Weights of a small transformer language model.
Size: 9 layers, width 384, MLP 1536 squared leaky ReLU, vocabulary 8192.
Architecture: rotary positions, biases on query, key and value, untied embeddings, normalized queries and keys.
Training: a variant of Muon for these matrices, 903M tokens, 6893 steps.
Each number is 128 + 32 x the weight over its row's rms, rounded and kept within 0 to 255. Layers, rows and columns count from 0. Numbers have three digits each. The size before them is the row's rms in percent of the matrix's.

# layer 2 attention query, 384x384, rms 0.105, rows 183-191, columns 0-191
096:105134169155160117099110049148161110100124111172106086158169113124124101169121177104116137091109100180140088154129181162127093148140087134149119113039126083180133130158155074126111178120132115134143066151154151208114090116142093203130113105155119144097125113088122157113133090156132133107096164165138107142132159126159085102106072082139149103143088142064140085098165140148151146173119130095203144192107099186177171133195111069112144152105094124151120130126134161151128088099179110195141182090147138093160112107138100195108130098149139076175152047140070149156152102105140152137
097:144096136132165126120149139082097110116146169214110075173080114094176107167124086151193168193137073148142091100150108150128124140068145103148204158148164169117097130103203105138106104158150150149165120122123190100114132098145120124133161088073121085180159112110095140098127143093099129157174164069121069178095185158147088176118071132139130117115093163151085081100097081121126138193125105110144147133166120124155099133160108075107142143187045128138163111079098068101120172158214148126160171090147132096123083127143187109101145042161117100097122143077169165165150061145117116114
094:113096102120144174091069183124143153158114133128155150184132129157135135063169046104151154138133114104140173169147066114239135129170116127223159108101145164168095158153119051184140156069117103131123109113136163152214155132106130120127199116162088183141126171094140128116073163110098107137120076137167073127117053118108144167152107124142120104098156119081166154104082101146128136117135114145136121136148114101140138138115167123125164110082105126024138117111067112132111130170149126080151139110146140123132184156048086126099164115149139109153142074107132144099104146108070111129
095:142079129118073138114084121147136134161161159110075132122121150074119125168119147183076078129182125081162107129126113165118124101124166144097117092113033096115124154112112086193158159168100122124113170157110171138130109106135182139096146138197127100097144109117130113138181148066157083145126133130125104108135066139133084076101154150137146140150194067038135144141110121108164154096081130176122116084093173134163124171106133208175083128109124145126105171123172064114094118108132110113143122076118103139220136058126138147170106087150136169118141186118180107099123089150112113150
091:148100144054098204208107130103144103195136133146148109108093168111103044087140096120157113123141103117151139112113100089089143106142087081069110143188151125111161171065148146118149139180158126119107109125158164093156175127089116086115153178159055200118081156099091131134130112165185130151166101131122126147086160170082165246134138082167132090135051120119093123142132086138104139112123118156135063151198165123158099168129110127077139142075115071165098126096127113090115121166125145168100106116082132110110147132136114097099105145123095064159166125138178088126146164157146174132
091:132152117113115103136117146154111153146185188144183122145124149139167093143117120118156113140168103121160129148174113119061116180143151098158145121170150151113077154151110130183157083127127111082159165123095145140089095119132127082141078126101117129129144168066100128104133086107133156094136112121082083087160155120157154161111142127147081051128142098129169141163094110090143120164106158181132106186127109157140109051106131177142140103117104168110118130178070146101160094108137158130072144026145153122144107118130169128151162125128115089175184102133175134071196130118125182134
094:089151097090151134148113155153157137148118093113144146164104129144101083171091096143066171177166108068125181129127136083126142129103161131106161161119084066072124071110129127152128119091108189082064137149152126149115148151182115109168112139178092096159063136128169118123135156085160097158137118188076095131112180156134177158123156137187092123140142096123119107133135123117125149081116123141083102121111206124157040166143132066127096100112099125138131079079144137094116122098152124076127109119112093140132105166095135105143092152099094089153132113196130130189156154097165096097
096:124157118145101193124143098085132151166115170132077182105146118111097120142130083169166173173133092055200103130088144137179124123085118139163108168095168176145151077062181156138139104079143105137086141139138125119083131116130157122097116127140169157163047070140107146124149110111090051150094088114137102103127196102119170129092145117127112139171185098171167096076177068146173153171131159163118132143104097117083138182119132156107061142151169158110119129150100074176128115090128103135110159095109063131092087112151107080136083211095128085171153120193180129083148089174132153120
093:173096153194127125170171115149129136134131133135146081128143139069123117143107099115087181158129149144106086159119133156102107137131108134159156140146075064168115168177134078127141100172083119133124139143131120120104120103100127081129178089118128135146062099133136107110059105125136072090127141074173100128122140101164081135127070115125138138117155114090126119088132134145109085158110088097095170129143099183122149116152087117150093085072113111165126137176133121192093148161093106183102192105150091132165095120133097122053181124121152093134155113143120104136093128123112095142
# layer 2 attention key, 384x384, rms 0.103, rows 183-191, columns 0-191
090:119116067083117118119138155096137086108132164113173165088074169111101156096126093135135134132113097064140179112113067093120094122171108150141162116105118138122132183147104175138122080167124149181175152146111117126151154171132183148177106152109132131159159148081124064167114192098133129096106117115117115126121126093144132102138119193037155146116114157137231167177102092067113140089113138120055104085171115078142119097136138151154095111117105117170107123172162139102115135090053133136128117120127185114177127163142076081069177220132187120139063182113178151144164069104109124168
094:137191186148096142066138114139130094136098059127121144088148180169131113149160162134122142109097142108129095128079110074111154114172149122059052101126145130083111112160144162096174139088120112119139110137129076138136170140124084136097135088112178176119097128149112114129146161129115128139101103132121169119162153160135101156094211091103116153150088084113159186183130166120135069109159144071174137115065122158127125085106068151127101197116110130089174130123132146097106091147113058081147134087168089128133147108114144149158167164134144161141156158129103085097038043092135192093
089:130148197185122123118165157140141123123159117114107120077128155105189050070142126181128071122071111122091062144123138169082124141184097120087096106153137112086142128104124159137068116130119169159056119119131105071145117119103093156166063128132128079182171181161152156092130084184150136091148094101148109149110075108139112158096159165122145158102074196115138113097090158153092154154119163092104109109096108130126138126175063138091131087129061138159132118190142119133080108075135121145102105099201132162164106120097111141166109085071143138132122151205110126106110159163129096115
092:090151097168174103140130146115131103106106113122207182139149149144101135129128088139151173135117152160129147078171100098126110115149134087176055151128146153155159047174179149114108145140135120071160094151142110164151179140078148126150103114104130098182157156110094163134089143147122128104098124173107163162157087113094192120108132128093108134090062151178103121116084104154071146187146125085142178121130110105105119162131108074098148177163118080162119112106141129071139154128094117093103149169089172091081160171154120118126091129117162091156150094133011124116206129165137131117
083:149142138099110103115151119099070186151115168101116157095127133148102144163114122173134134136148124109161160125135149141128180098126124139191105135114110056182086167134040139154099177117083150081103181157110096099097118084083199150139087131088126161071159112163128094107160102087054133132092111115178149103130132121137136113122088127164174141054106073157204143146121122132144150078129220071132123105092088197146145101120158171129133091149129181093215150156135167173172140110124095122161155152140185121129072106167167194141112071150158101104110140114086109128085104088108157145
087:112094139100114081065185155116127105157129108120119148069140119136085159088146193132139136121116087083147092114111086114132094067094086200060032145140110148150098090150077136151106131197171146175192097121128137101168158127160114153094073128173161158089120119167125185105137184104168187130163158153132089137158145164140112132116140144076135175130096130061181101093092140162130156141113117125142104090183162127095146147087143123109078137125161127155085113124079152194144157161180092182194174177133114145123139123073121089201180191174138096100106148110107120088125143187151070145
089:081099122075123161094165101114143146148136181142080164085093178154152172139112135151165095120129177105164127130092108140089146129124096121125151118143104189153129112148161107094126135160145089106137145155102110068144111089097132112128113155157116106065149132135115135169145147138102130132112142173166169165197094120134107124098138168066113106145115166103160107146143140147109161161109120123123102141120107125163191022139157203096144129145193172108107184211119138158090097123073185139063101148186157126102098147091133155061188083115113146116217092090129116098090144126090150150
094:098107093126121115126088181150117118122177079096190143157094111216117103090130101131131157092142136131051169180106143139093209147119131095126094149130098133114187117146132078088179098129119113156129086068083076074116093125124103089133111182140069125130113122123140093148127119138162135138157209062085098171124137124197140152137137156107112112123130110123126221169129146090142127119133066113137113124096181165211176061085144125107124102152150125147131159094130238117111111119163135117115164118181105130182135155169123105134177109135127130107132077098127139142096170135078142108
083:119122133130163142138107105106112169135087137147128102105147120159121079168134197149136145100179146156080125157095095110121140171158172148143161092076151153104140173127156164125083202118211179158152100113140059094127175163121080144107134136175148111180100107130089141115103156122127146119157134101126203138120072169173196120150074115162147091128111138122123127151082229162149139147104121123152157132103123134127108139107113134171174148166171125086122068121144094186075103134181153139165130113135186183120111166142152135106099089108103139109111157102125117105079098151113141124
# layer 2 attention value, 384x384, rms 0.124, rows 128-155, columns 0-191
096:122204166175151122125136196161146108163168080096121118138142050070146195100117134176126092105147121174098071170123111117110158157196169178095171124159112093118114098130155122099158071186113095154168119161132122079114144068168103137111059096156107141166191111128124134103096114073193164090155125088121114141137069120166124161140091137059114118139126101082105108095155131081151166164100130083151133151177118162140097150126097151150121160134118139070117097148121130121144129138179112160173104144121158119147072169193136114128139164135134154069110110149080104206160136154134094093
096:118108185135116092094143101136190097149154165097130077149157124141127099055186136107096118113122130107145146092148126185152162132152208102104116170197174131091146130094121099193112135129161072107076172163128093084139100092153123127144112189165118193183070094115107124097118075135128083156115120130129167145116090139067156165094069137173168143144129097170139142149118108123177143157138144131191206154113142137135153133137134148044140161158123127047099148134189158151189102150139062097109138104098078109067107190081157165152149110111162129094112098151132153125076151147096142131
105:142086165090163079073065143169105148139085104112092130148075129126078034132163183118163135089119136078136134126074123073111146087136126172153103139167145125175107100101181138191119163143132088149146141140057069124128122166160159076152160100115081061089109167160068090169154110165155156158124172178115115098145136133153103170127121118115240153107108112142101079062099179076140194127122143137197146072190139109154077141138088136176144113099166138105164074122101111157155138146059130144160140119147036154135139122133161075161165133113105128179110101057124137141174135152106107125
100:126165171138156143138165138130114136144156129145169129164159128131094103144183138119139133108108119138102096178068181151159140188147093206090118162176105081085136099141127123076177094146192212152194110156087176134159054120089126127141119115069131137072113133089155141173178145203157129128106135109136175182095088106177134156069111124141149111119140093076123228166107103187045136173126139112117054122089095140143188154093064152115083152145117141128092094144115129099156134100129110147096140070158175116146141094111080173162121162088100129185154136145120127160160177164136149051
100:127102162177117130108120128151143088110169137150120121152123118123200103115109176062105154124090150072087182127109145069147129160146116118131158117115110069135125164108159137166131138133087142148160140087129125084141168101123082136091092073096108094136113130124121139115105124136104087119099090162134131137097174137141125161166131154114134137074132094105089105104146092154155180126064088061145189091111096127106094135166105113132137115175095095103154124091142112165123162106201077181134155151129154138145121103086162041142144101118074072114122178158147144117145146077114150119
102:129112112158119223125132181207113120107111124171150206167137059112136099152096159136121128097116147146147120116017139110079125115118144121134083155124067112146100167167109158115090150111086146141163149098148140181144119150093088125141077138091130121155143118162096112128122139096101133167096131147182133149123171171118074123153157148153038083126149117096080111173105097163112099109093098117130137159103195097136146072123084119113117134131177195149149159152110057116150150127058115081134104116134130091169135143100120093132100072094097153121171133063174087172130166147145083111
100:078087146163054121151131082116172128104160140165146156110153140103166106117151124162121089147124053155102138148077125126120106088086144081161098120124117176171090125115127135154135159053067144114148154134096114118112170151101102082119146168204153080105127088117095096103140102115112117234154176143149145080102139102175159097154122100114164131103131137140118116151117161121094135149183180145125122125146095175159133082094125136130130164118169187175159170170145087148115139125172077138138112140117152151084063139139116125144045153143131134073129173171138132098072113136170127141
092:093085131179096081077185195173123086078123168094157066091169116124115112061144151130088102145137177090134104126084138140123119149182114120089151133145066120113088155103151089134103129090124126094153043146122112104126150098156126143084116143080133066108133149126118242180139182170102114078145155130165115083134150175090114165117111104083183087102130159114169115183097174086159115100091104131098112143132092095138165113160123108115097094125133118184139166115093180181088118161150156128155156125122125080137138113057128096128135113159102149159106108106099166158188121167125183160
101:128113161113126138118174114093083147071125113134123170124148106089074102130121125147095141111079159145114173182149091155098053149117136115127141110075206104167117167110174100140081074126171129137067086155114148110095112154162145043152144128106133129054168094155147191151163093108098128158061099094165117094125135106045153087094151197159155157159111098065135150104190115151150170122081117074109130120169055114086091094171170162162101111134168144158112146150135171169142145127114119093107152096080176117127160162171109125111134089111173084134130125104128152127142073121182076142
096:134138125142062153163127120190081105136083102075173160087130092090132168131025138120091105137149072157163106075150129078095099069146155083184133174095152179132132113171099109159127151153224180144144135123152111156128085091119095129115078125110050147103140082185181115104106189146092135178095133095106139118100083122133118134170161139107116090074087125129159112149117122138104103171087090146091117145107110070129087108137117195159168135121123087178106133157122129145131153118104183142112090101184098091110152142139089059138130190135115124097141134107119151156105130090118083103
097:148117073192124159173096115095159165121096180090211088151128129109125145104133124158165109158117175158100140118103170141139100138108117121119174115104133092122129165145162125136168126144165094139084089143124097151170112147161155110159090099084166097134126149136151097172098112141204123125140119125129204105138111099168142136178194134136161109121058171145080149107129122184086137094108158165142111172068155103204149097145118114096169122074102146167145141085069109129123104101114131115179107069111093117119128121118104052173146167105146158145106150074079095135086065116116122182
107:097133118049179086100133148134144102122148107122077141128132093103146116133128110090101084170147175186041102136096093134105115125143124159116097130144148115126093129125181105138114168084137122079110114170077069137145116110163123143136073134118158125161157120152146151145138137129076074154124057154173201132118151105113159109118167142137068114198145174175110187103190113093127154158084140101108164158111152132177148185146096069152089120112131195149136143124140071145142148174146142140169115168103158137079087155114103086113101137218040184134134103113110154105077118091139085163
100:081149095113180153144185094099143114104133153113160088098141132194051060118183137126148075161110085124068127154157137118081090132079107083142178171123080150130154145183152109121157156125148117060147138126164109118137130139079158123180072166169156104135112171122079200146110096122093138160124151158166076102177181115121109180132119144166209084094106152156138159073138097112087121108135096116123138200051237108120145133120101177169105110118128111074100118167172141127159145141166078136121151122100124122109154113139153168166128125093069164115127147115095101152095158163116124111
103:117145186181123154159152156162057140144116102137112118084141131173081070072129105118142075143132098126098118160131126085169166097098134152214126103133153093122128051129103175112156146114138122118125137139119130152157165160152165105134128110100170149112152222115139107143136080127163135126142188141116131133139037175137164164135118163106122165159079120109127118134146124115094091131165126109132088119124092122142109172093123175099172090079094138157131099130125134045103161164188103124149108122173157119090086141185126091112128110123100091171047162111157141117156119090204068159
103:134158154075125131101111129131143169094168132141105114178124128121121117171152092118097165149112154153147155144075188111152071079090112080063161099103185092186132097130096117085125142104115155088125077135054116162131093090140126137151127102136210053141160200120160192118088159130172153091112127145181086107116113107088150131093060180099165074089137130066150123157090125146169177133158080096112178176103174155130128182134142165102117119127132060115147130177133125147135118123182115130116161114154132113072121121175146139132126249100140140160148133176111113141115111126191147139
109:180110155144223146151140103133084176085153083113101128186132086062082189122090106153147082155182143200115124178119076079092119150130143159127149127126114184087140105103131176150133138189133125131101158112154065128094147088138155125115174092119091113119137124148179080103108102129115108102094110160141135122136121113145171152089047128105067108145209151140142121129110090109116115133164181091155119152144135162105111065127081137142118124125167196162099100087162118113174093083109156088115150081160109108065117116108195163165193175122189124110107089171147157076098108167164194097
101:089155075117125140107163157118113140155126137099140100170121138117167141168126125137153148102099149065192112132139140152133156106119146116070128160088118125176157119112143074137115132167176067143159111189179084180118106091132108114114124131119162157105099119120108131147103213147051100130151108081112142139158136116084117074081176139167141123131180118097150119165111142142086148149127137167184104090096136120051182132153092137132140147170186083157125114143078120115104143182116070165107137116146166158046093140134103102172107151100145175122129118098073162067157104118040134147
100:082066155110075141131125108145129146145133110102160100175151177132158108133164125142155177151107187117113066109073127196152120130091099109065097111117103166135121173116163144120048149137132122142078147132136186159123166133105183084100111121146130115163190132107141121140129096129098126136112130172135070116112132147106161123047143084113122146138043186139093094173128080120089140095131149153077171074106113128090123146141141123197147183059167113089112155103142100137097122146126130173153152121077137068132157122183093155132092109122110116140080106090132110120144117174158108134
097:157113157214118098181113152087093153134212148193059136115135095175121136149090088145142123102136080109162162125148180158118167173190175095142136130125081127119077163133162151082105139124105158121150164140097113092062209072123110144127150090133124165178117093107134134123097145075144131106176161054115161128138177117176133079078160140121158139163110160127145159150195131134169140103180141101104082104161103131104094127110135136114098138144153121082124155132138126128168127106044098126123127142137100122110148132162117144184154064107112122114126157095151094133139125027146195189
103:109122082073087110097150127132134154094116167089134151082102133153146164180095135163131121104113089137103141176055101131113201132133155131120186113143131141116152077123149138159103174111143096150125144138085120186141119161177141135079070155101167144142117128119179084162120134102108080140137136072147192115155146079103081129159106146089077098098174119104084127058157072153092154134049097136104112122111130157127092157098159119125050103123111136176138105187133112118187185145140095117079119147120137102124113133140140161146156143169186153183143123121131134082122083154093105153
101:133118107119065162185136147105073059125110133150085039168137126151079113105137146215065179166104160191156076171146121084167104091090090094199089129097140092143136162147113092180109070110103104113167163122099127185120138094119108102149114119128049148126155152084122126123110148160175140167125087191145135080097122105107136146212151142135140136125141133085173113084069101107136087157127164163121080136149111121124107123143098165142118131105113127146110186089102155139196120146122130102158054196090129108101101154154116126130117152142090096132169172146155060102131159122150108145
101:146134171179073149158110157110126133040123137179093208127166097114140152145146111159119086111122089107167085143135126182160119110140094142126138146097155132119107108086141094084106169127171191158118134106141118156079122086071144135129111138140093197091089182106131189160121050155130135157134183145164107203107142144127127037085059169131135160095133129178107100085167162130132114107143095068139172152047145120087124086060113098132109152131117098083119161113192180143179152164124098133154183148077166149112175122119152173129112108092126181143149125152127140155107137098122143147
101:057110125093170130098110170149204091210137150147131124116108153115188096100073132148134170092174128123178139086151155176107169128080109106113140109134148108148195156162102097176137072147131084163113128161129146149141140143138148125095147137153146185080083188094161105168104110107076141116177114134146197178128105124144163169117071114192150127097114178073089159171146065139111145129194057143127094113138112107155098161102134131113042117142098114162120144098145120118129149158119110210063127133194092126149110144122137157137109117061154132157015135091125136118172211141154118100
097:110149138120123117144102071097152160108159095103145134057175110220091130130087133093105107162128112164076137111109081123135123128066054100060126122178140113142116093093095105072137122080161137149164157151172116122113171145113172110102181140131093113142130134216117191154100183129140139184197110102107146125162154104149092104198121117155092118032115104179109140100120126151155071120142175136099144153082109127087087137119119114131123095123145176181116138107097113106145133125131165104129117167168080153152106164115117120142161118070167147188107154136190173132124123069143157107
101:167181116076096164099154130143145178137158098138150123133102113162136064089166110138110071151168093064097106123199154183132122139157152155166183138094187135093124102095153109153183105122117103126083124166143106109100120067162140124140090136165139094096114137128114157118138149167135132108119092140133127143110144084102112076129146157110138160174124126139145163143095104138137035149162123171157158087065087146081087117110104105158119087169153116160123104092083130138145077079084141159128142090170157126171071132093142063160088113098154171157103110130158129141129128125109107127
094:111186101151177118082135087091063099121117143153110128149121106143126155073133108117098159127154127181157135082129035132146099141155166093111122118129146114161114097151145127155111131187136132087177096143122103081069099158128154123077092140126108189146167139097137175155112144080120046082213080102105093077128099115235144126163122110110152164127106095117113175129161112164185069142168172144160194113118090124128162173115080102131167105134172172127114133137143084181190147137120073155127063085089123155099162109139172103061096144107167149163178123118165116102192164120155182140
100:145163066186120115105136143099115175139157176075135111152160120127106156124112113126136098123094114103101135153157162158110142098175154135153065136158110138173076149155144168119108096141093081111148133135117134125133109112156140120166154084141179153167145145104101092163123163120123123183100176115150190133146142080157153120160135101140129101134081155146130106158199098092091115117133085126208123150159139116126165110125135104203130136039128127095103145125091063112138150135122122130169113146111137134106168083169073195130087109144146182131114069094165140090178094173097113052
100:135111166102092109146159082152179094137129130125149133116148090143087116074137131093097059110082155187159123071135106123173169107130130110134138147109146139061054106127143172113166134114190116131113144090125166180095136146139121084111077102087110074177112113113191061105156140094154114154098116091138074051136157134152139135099095142137124176068123160088092223107094082153099143073104149117162063078148176145176104119093090103132128154160103128175082139116117128152148111087144150126173128171162102146142159162165128129156149142123126143099116184187134128127078231101185167096
# layer 2 attention output (transposed), 384x384, rms 0.113, rows 128-154, columns 0-191
102:134122147176144110113149125120143147125113147196121149158124151158080131129094137151114151169060150158138126139128147053096102093118113123143087136134142115120123137179177140122143154136199129129098133158134166171083061079147066146106090068158112161091086097122118106108199099087199167152097110124110133100108149045166073123076175138160122152203119187115128134120150102177123104073153197148121127103162172140063127084120188141157133108158077114122132092052119106129106145120124102111141146149109117110153138114153094125127092143144169157153101171088117144168098093062140167154
101:145053133106121136133088156185108152099187169083183147131137165096132200199101130115149129127097150089109106164147157062076122112072112127129145111175138121163126109064120118150091122162160187110143166143126121129105129104099093145154144137075142156091107198152123096176104122108072129146116075119145127117087133140150122079126146091131185083116040126174131105169127128077087044106171129164126114161144102119139077135157183113142129136135101139140162159131130091102103139124139090117076128180127133156133124118117087145064114118134094173096168157056081123160154160144131167095
107:144140135137122193168133142110134144095094096173107112114139136142125187172199160128180132101105121149085135139146135066127075161121128172186123142142142152134165180101088083136076124140106094138158092157149072117157138148150032118080128078147162146141138119158108126138162104211141127079125179099106115110128103133151099175127098159122091151087109146126130135154142102112109146111090132134117155156138084128173112202128128085101120187128115134162123151139117131105143107114149091145095131156154138097087128119108146170129157110124122082179076174148131069200144104090118137123
105:105146080059195124120092089136190128122132123123150112216111121158156085132088118113118099096099158170109171129116080192124110140056141171160094116096118158080103158079094131185100134157153078147161128127124038122214088156122141083115161143120141103105143178093181106122108117101131153127094135125193098141181096147148141137094093115130097153127237129159167144151101162097093179105113147174126101138134131077141110142089151146156171119085193137124141158109126136148164084131116135120161073099108055094175074151132157121112174140101108122104140123072147104118122114141112105184
102:117106105121093213114148128132130141177220171123085094088113190132086077164145141119129109084135152123174130097155219159148144176174162198109146178081135170131140174144121167139082090141102139122149126164122166111106118169152105169101127113188121148091151086138158123168117108111094139097078072167144109106102158126135094090113163131073147143113106102169174114146148164183105166115079117076117134089136078153054119144136161108146113098151100112076104046088146128156091085094124153128108118182112135099113117117109121176030114130167106132161147141136105118112163116215085105115
111:130135129106148094110100106123170111200086124094113112130169125091153126128145162104132168186113101153206143129150096090134106176113089109069155065116091139132146123140077144140126059147157048110098140173137137120113146100101159114118129112139108127089152139152123111094109165115113105104115127091119171090155071132052104114147173123122048147157082183116147171136102103115130140189129158048128126106134138137209177103081159154107160064145150130072121127146157141120113147149175139134103120140179132093095169122148136142204143061138156133128196072158147141117144064165167090158
101:120140164160192113095107119111231135151170103125159119071177113144149136103151080120152117155151090105146104179131126191152125159163211101128129161133150093147177089135123077123154126174097092140126121141113160106129096087112126173124071127159127150164176180131124146118109106088123113097120161085168148141153105115138168096106161100106144130163072148124145121138094104136099107152106138057130108109125057173156128096138139094111131147109109168128145148156123089117190126135126138131105159131123200063140157085105126091106079150132111102175147160112143145107163153151112093093
098:161105138150135113178186148082174082132112175111085132146111115107124143116123180108109150087075149152112117102138143055161117096106105153142079059157080101125146177129110129094112119100083068146111176160132133125099167133133129158107146124115162134140143126159067103113151155129099134139101060138136134187146172131115099126087130183133138143103152121136183082142130157197108081171127151107103199100135122057108094173032137124096157161176164160092174142139131148165194123139135123129140059143162112094105072069132103174070168122150103084137143134117055151116175107171109124105
106:068133179144068111130152175124156113131200099072163162146146126115167147125099161125156116081092136084154084174115133105135163169145123111130131089128105135179128130162155164088204134106148104124134096133166096111151071108092150119138116129072106120142090177189084122087139167150109120107189122131170103072148101160115108053110081110143156137068139142131173120128140131113167135139194123121131194116143184139118130074177123118077076127155146124110094147151089056135084083130148135172139125131119113136136101077137117095129141105151136084148097121124129151121131126072120185173
103:142163133159127134133117150082086098106154112094146141184152118162139157115117088117125145184127122146166047100084112172070110101094114069123143179094100211140197127160085113106169104164161085122065128101085156151079151143143125056171104129122118163110150175158121095111123136124095088129154075162145091143104188184140135183122095096182125130172130088135135069106091130150156106109114102151140108131136123101191134083106110150146155101154096109069138145119118163111129098179180127156107125125133142158096117121174140116123139108121127152116131083169098173077116124106098157152
100:145144111159134180118175135177116127170119141171105158067160071156150111078172078155136092118093120155129099081133088056123108095098116141141138063115155165135128145161110101072204165106079119104148090209086088151102172093165135121134143141154147121145128131157170086127142144144138128121143139139170219092165075105102134107140121141129096058107127098129089184141129152084158105122171093199113161237136120127150101161135107101110117131193134098085140132166114143187128067178101147143080128096155111144151156142084116113134125116115127151122177185127121128154097132124110153126
112:179091120071134094132148162102155096201165086160161102121118149114109128113178090096180110119092067123167169126124163068146165102152051139150031056080085125161151161117129133092155133121103175160097127088127130172093109106109114121174135086132132202092122151122090147100121142109158158119113154203153128095182104071160091094069106112111163159102091096109076153152096142163155176115158098127135129117078152148149190155160133146133087143133109099164151104167093114159133142127123097116097113179152113090153159079190125132174127130101121119145136129172082109121163171100127157140
100:111136161082144132117136136142123113149136101152150070066074095106098132065135099152125145106152115150097148135137117122120099140123134143089164142140152123140112165144140161145166120110116159136145123157161096150091167133136119165123092113141116142151115152117134085098146116054161182146103156134144119144134091156103195135133108151098135111129153116154141106162105117125110089206155090121165116091183219094101167073123126114084159145105139124145105067109099139095109123130149124033107147116130136116132126166155115069119154185121090074075191129162127071131159203142139126104
105:045122141128124171152156101127151161145073119104162117142112163145099083105120062106147100139163090153114106108133163096101157146145140123090086145160117103131098082111136101082151088074127115106093153135102121151171174104117118091067134122113171128124080106094124153135150083157136088133108155102178138164053139161117132114159172109145137161136076161165118142167069136124031168109125152118121149092104118097102172146153129179169132182146157105079103146106119141119123112135123116122101149140059078132065140183146120185156149165120100072130093167123130121188070127183196125121
108:138091128194096099128139143155136124180135148128191110141139100155141111103176109154126184086128100116132166072138060143142148129129123176073089113144132121044132117102174127168188076175083127136214106100145099162120114127098115123112163071142140136126109198167163134108074141101104137116140200140128139159159132113177147115121166094091155132137146122161106131090140166147130141144108186071234101076122175109117059179143081099119106116144165129122151142046113122154165069140104165152176156125047140074140142074167098134148120118127132088117138160123148122152085143128139136110
116:146109108167132029091155118095115096165135161123116142137153116141074145186132155133116198126065126178167138106129198180066135168108054103146113118152120113093109105149113163124077104172120088122132110169122045168086073112129106091114123147143143062130144171134139189138116097135152100097143097110071198144104169173118146092147130184201098170079154122139125064134160185102116202184128108143112145174115178173114134105155115108126148102126107045076136168157087118088104141101076116111128167100140168138101157109102206146142143113144086101099085152128151096158126075162109139112
104:114148114102144140145106105126076153094141182099074105200132126114166104133105194143088082046121102122171107112174059101147138118106182103114109133187166121131145188111120074238167137123100161125183046138177212050114135114096098156109119197176156130066166140148110141133078179176138077144158160145076052117087163154153142151100146166103162091142150083142104139152106145162157146201130113168123123139165111133132150129166174176154150143170136137103093086109113142136171135138084103118066116135090131162078116103147149133159111166083115146107141117173053113183154133090148115100
104:127113097090173133103130139146163174089158120131160144108160142138123122110163130059150085113115118182156175125105146116163112147096088143170127081064141093116153155149071091018142156090094124080206150083160114081126159124140094065156149103126142201124078121164128089157158072119100096123167136102102074134143088124133191106138149138119110077139109079092145126156173111115192134129151140082128127110134142105116145110108084108093136152190095085083081178156094120166153187134126107117154129082155155131118097179175116070122086116092121130182133172136142152132106152124092109122
101:129132110110112146115129115115082141073187062132152155121073136121137112106102081189107171104131142099111093142121149137119071125153150081137141123112134093147105097168180143148136120149130142123086123151151127076188164099165166137124118220108170109161140075064106161145095116113139147088052119080061112150120088153138099150130145140111106141120135156073181129186094107152115124122113174123118121133186115094124073124181151107136126094160174133187103109133118108148063134159124134163080120102163125131167163113082108140154065169114228146110116137185122130077156148158137154146
107:162161137185099089128116076111181146085093128115156136131116109147152107165181119097161161181131145166111160097130102125187116108098121125099088109107136142140104145119149123166130058099139164116117076162144132076082171139115126112138171125067110124165064101134086103159089124098159115126096116109134137179137154174147117135095116097129062117144093152168148135150153113150199138094135190200204158134175107117179130144088074057173144119126125145136108119084114084097131077134067181113147185157131076108093102079155131171109178132158120210058129100168088123140170162180099148114
105:111170132194114121117145140107154089144123148112129151123182136131114114128074173122126144168092059138100064126129179180135129096124111132079164162178135124216112120102179139117152122129076095075077128069089114131159109160112121160060072110127119204087177106128168127145117184158090218089134157129093142082133140125131159142099163064126125095164156117086167158134125119151157077157087149112126164094171135132117139112092146118159104120133182136173130161187099122091169163138099121138120128119186165098094145126132181122149128106102181092076155103174171143154122104079128156160
109:115182122090141108089104163118081144125190093067095120095110136129116125096140124073114134091190130115087154129156122167158186164115097114122148112170229115104069151067100107165069139116195136129119104198110117136092136113139171103151073144050142107146110153108093122139048140104121144142148104151116097115140145110110106084119068111174094135146163120151133130125120115080090085151105138125120103100098137153094151108140151106133163107139168138132143139147104077085153116097167152129103112120117151135150154210163106145080124102116138090109122114164117129110126115215164110112
102:144098121141142123096090067115127186086060177132146123133165063098125181135159086102130124114153152142114129138129101073128121145103144105145083131167166163085092179092138080135175139122132184158158028126133121118113145127100120129204118123098131147145131165132144154124115107073114173101099147176105173122061134160121110088127151159174167121097129071099082103162119102085115075105165122103107190138195149180113139109131176145131134087157114162123164118073172142174127135106168195129165061148072101120144139141145156096115107129112134087150162127126099126103129060111193097106
105:136129164149124085153152136103173143150120109118123116153107073143119060092139087113071153158119106051105154127232155130114132195188130164135157136124125099126126112104071164157109134122110142111119107135173091101149159095129149151098089140128133122182101141165118113168136115145103157106131160143119112161114183114099131138148137123115114123180124108136136094116071100143151188118152099163169140144106105109067098118151152179111138086137147173112160113107100112064139213152044125147181126144086151211111171129147168129121157130112172100131168110146062096058125176138121173113
104:140136074174148166156138118141123073092126117156091161105104157134130097162113106144061153145174146158147153112128133127127142183142160099090054128108114139121097127130094133148170104196171177114110113198127159165178101103110079127174153158203096099135176122076094129126049146106132103139099083175155122137125132116174179099114141136104155125150130162139057141162124091156147086134121049120161102085072123110134129135144151125071095125134132125064161161065115169129141197135151083068143080144143151138171126128157125116178102136082114136096107103118139084127150158132151151078
097:074135151168111080144149095127099157109186139127115182084085118168159124182109107104082179076109167083087130169167115171128099098133119121149105153171141125145114115114101146131102200206136163131162106177173107121147183185166087152169127072129144108114172084150121150154117122070102057068187138106053193142147139122101157159109127097110089154134110079108176119112116098091097118096144167081101156132088156152162124097101152097181120134113085143099163170086051132126102132121112103142028158098154140135097178123076136173143137150116151170094165109144088164139147129069131172124
103:123105073122151162167118133183130118124065099181108105069085161183146109096146098149107065081109106151121119178112110165171094072096159114130196134096132119156168202124111127163183128116158146129151108152098121198055127115099149120168109166119132076146132229054156127173167092128153083091152075166130134110110164155110132142134083107165137181177107136088096145123135119165140155131107168077118123134160154117128155098118080161150201131158156117231177128121142148099130059181110101140086173108078146047160162139172134123153124110166136070133068166109175091143171110125176182148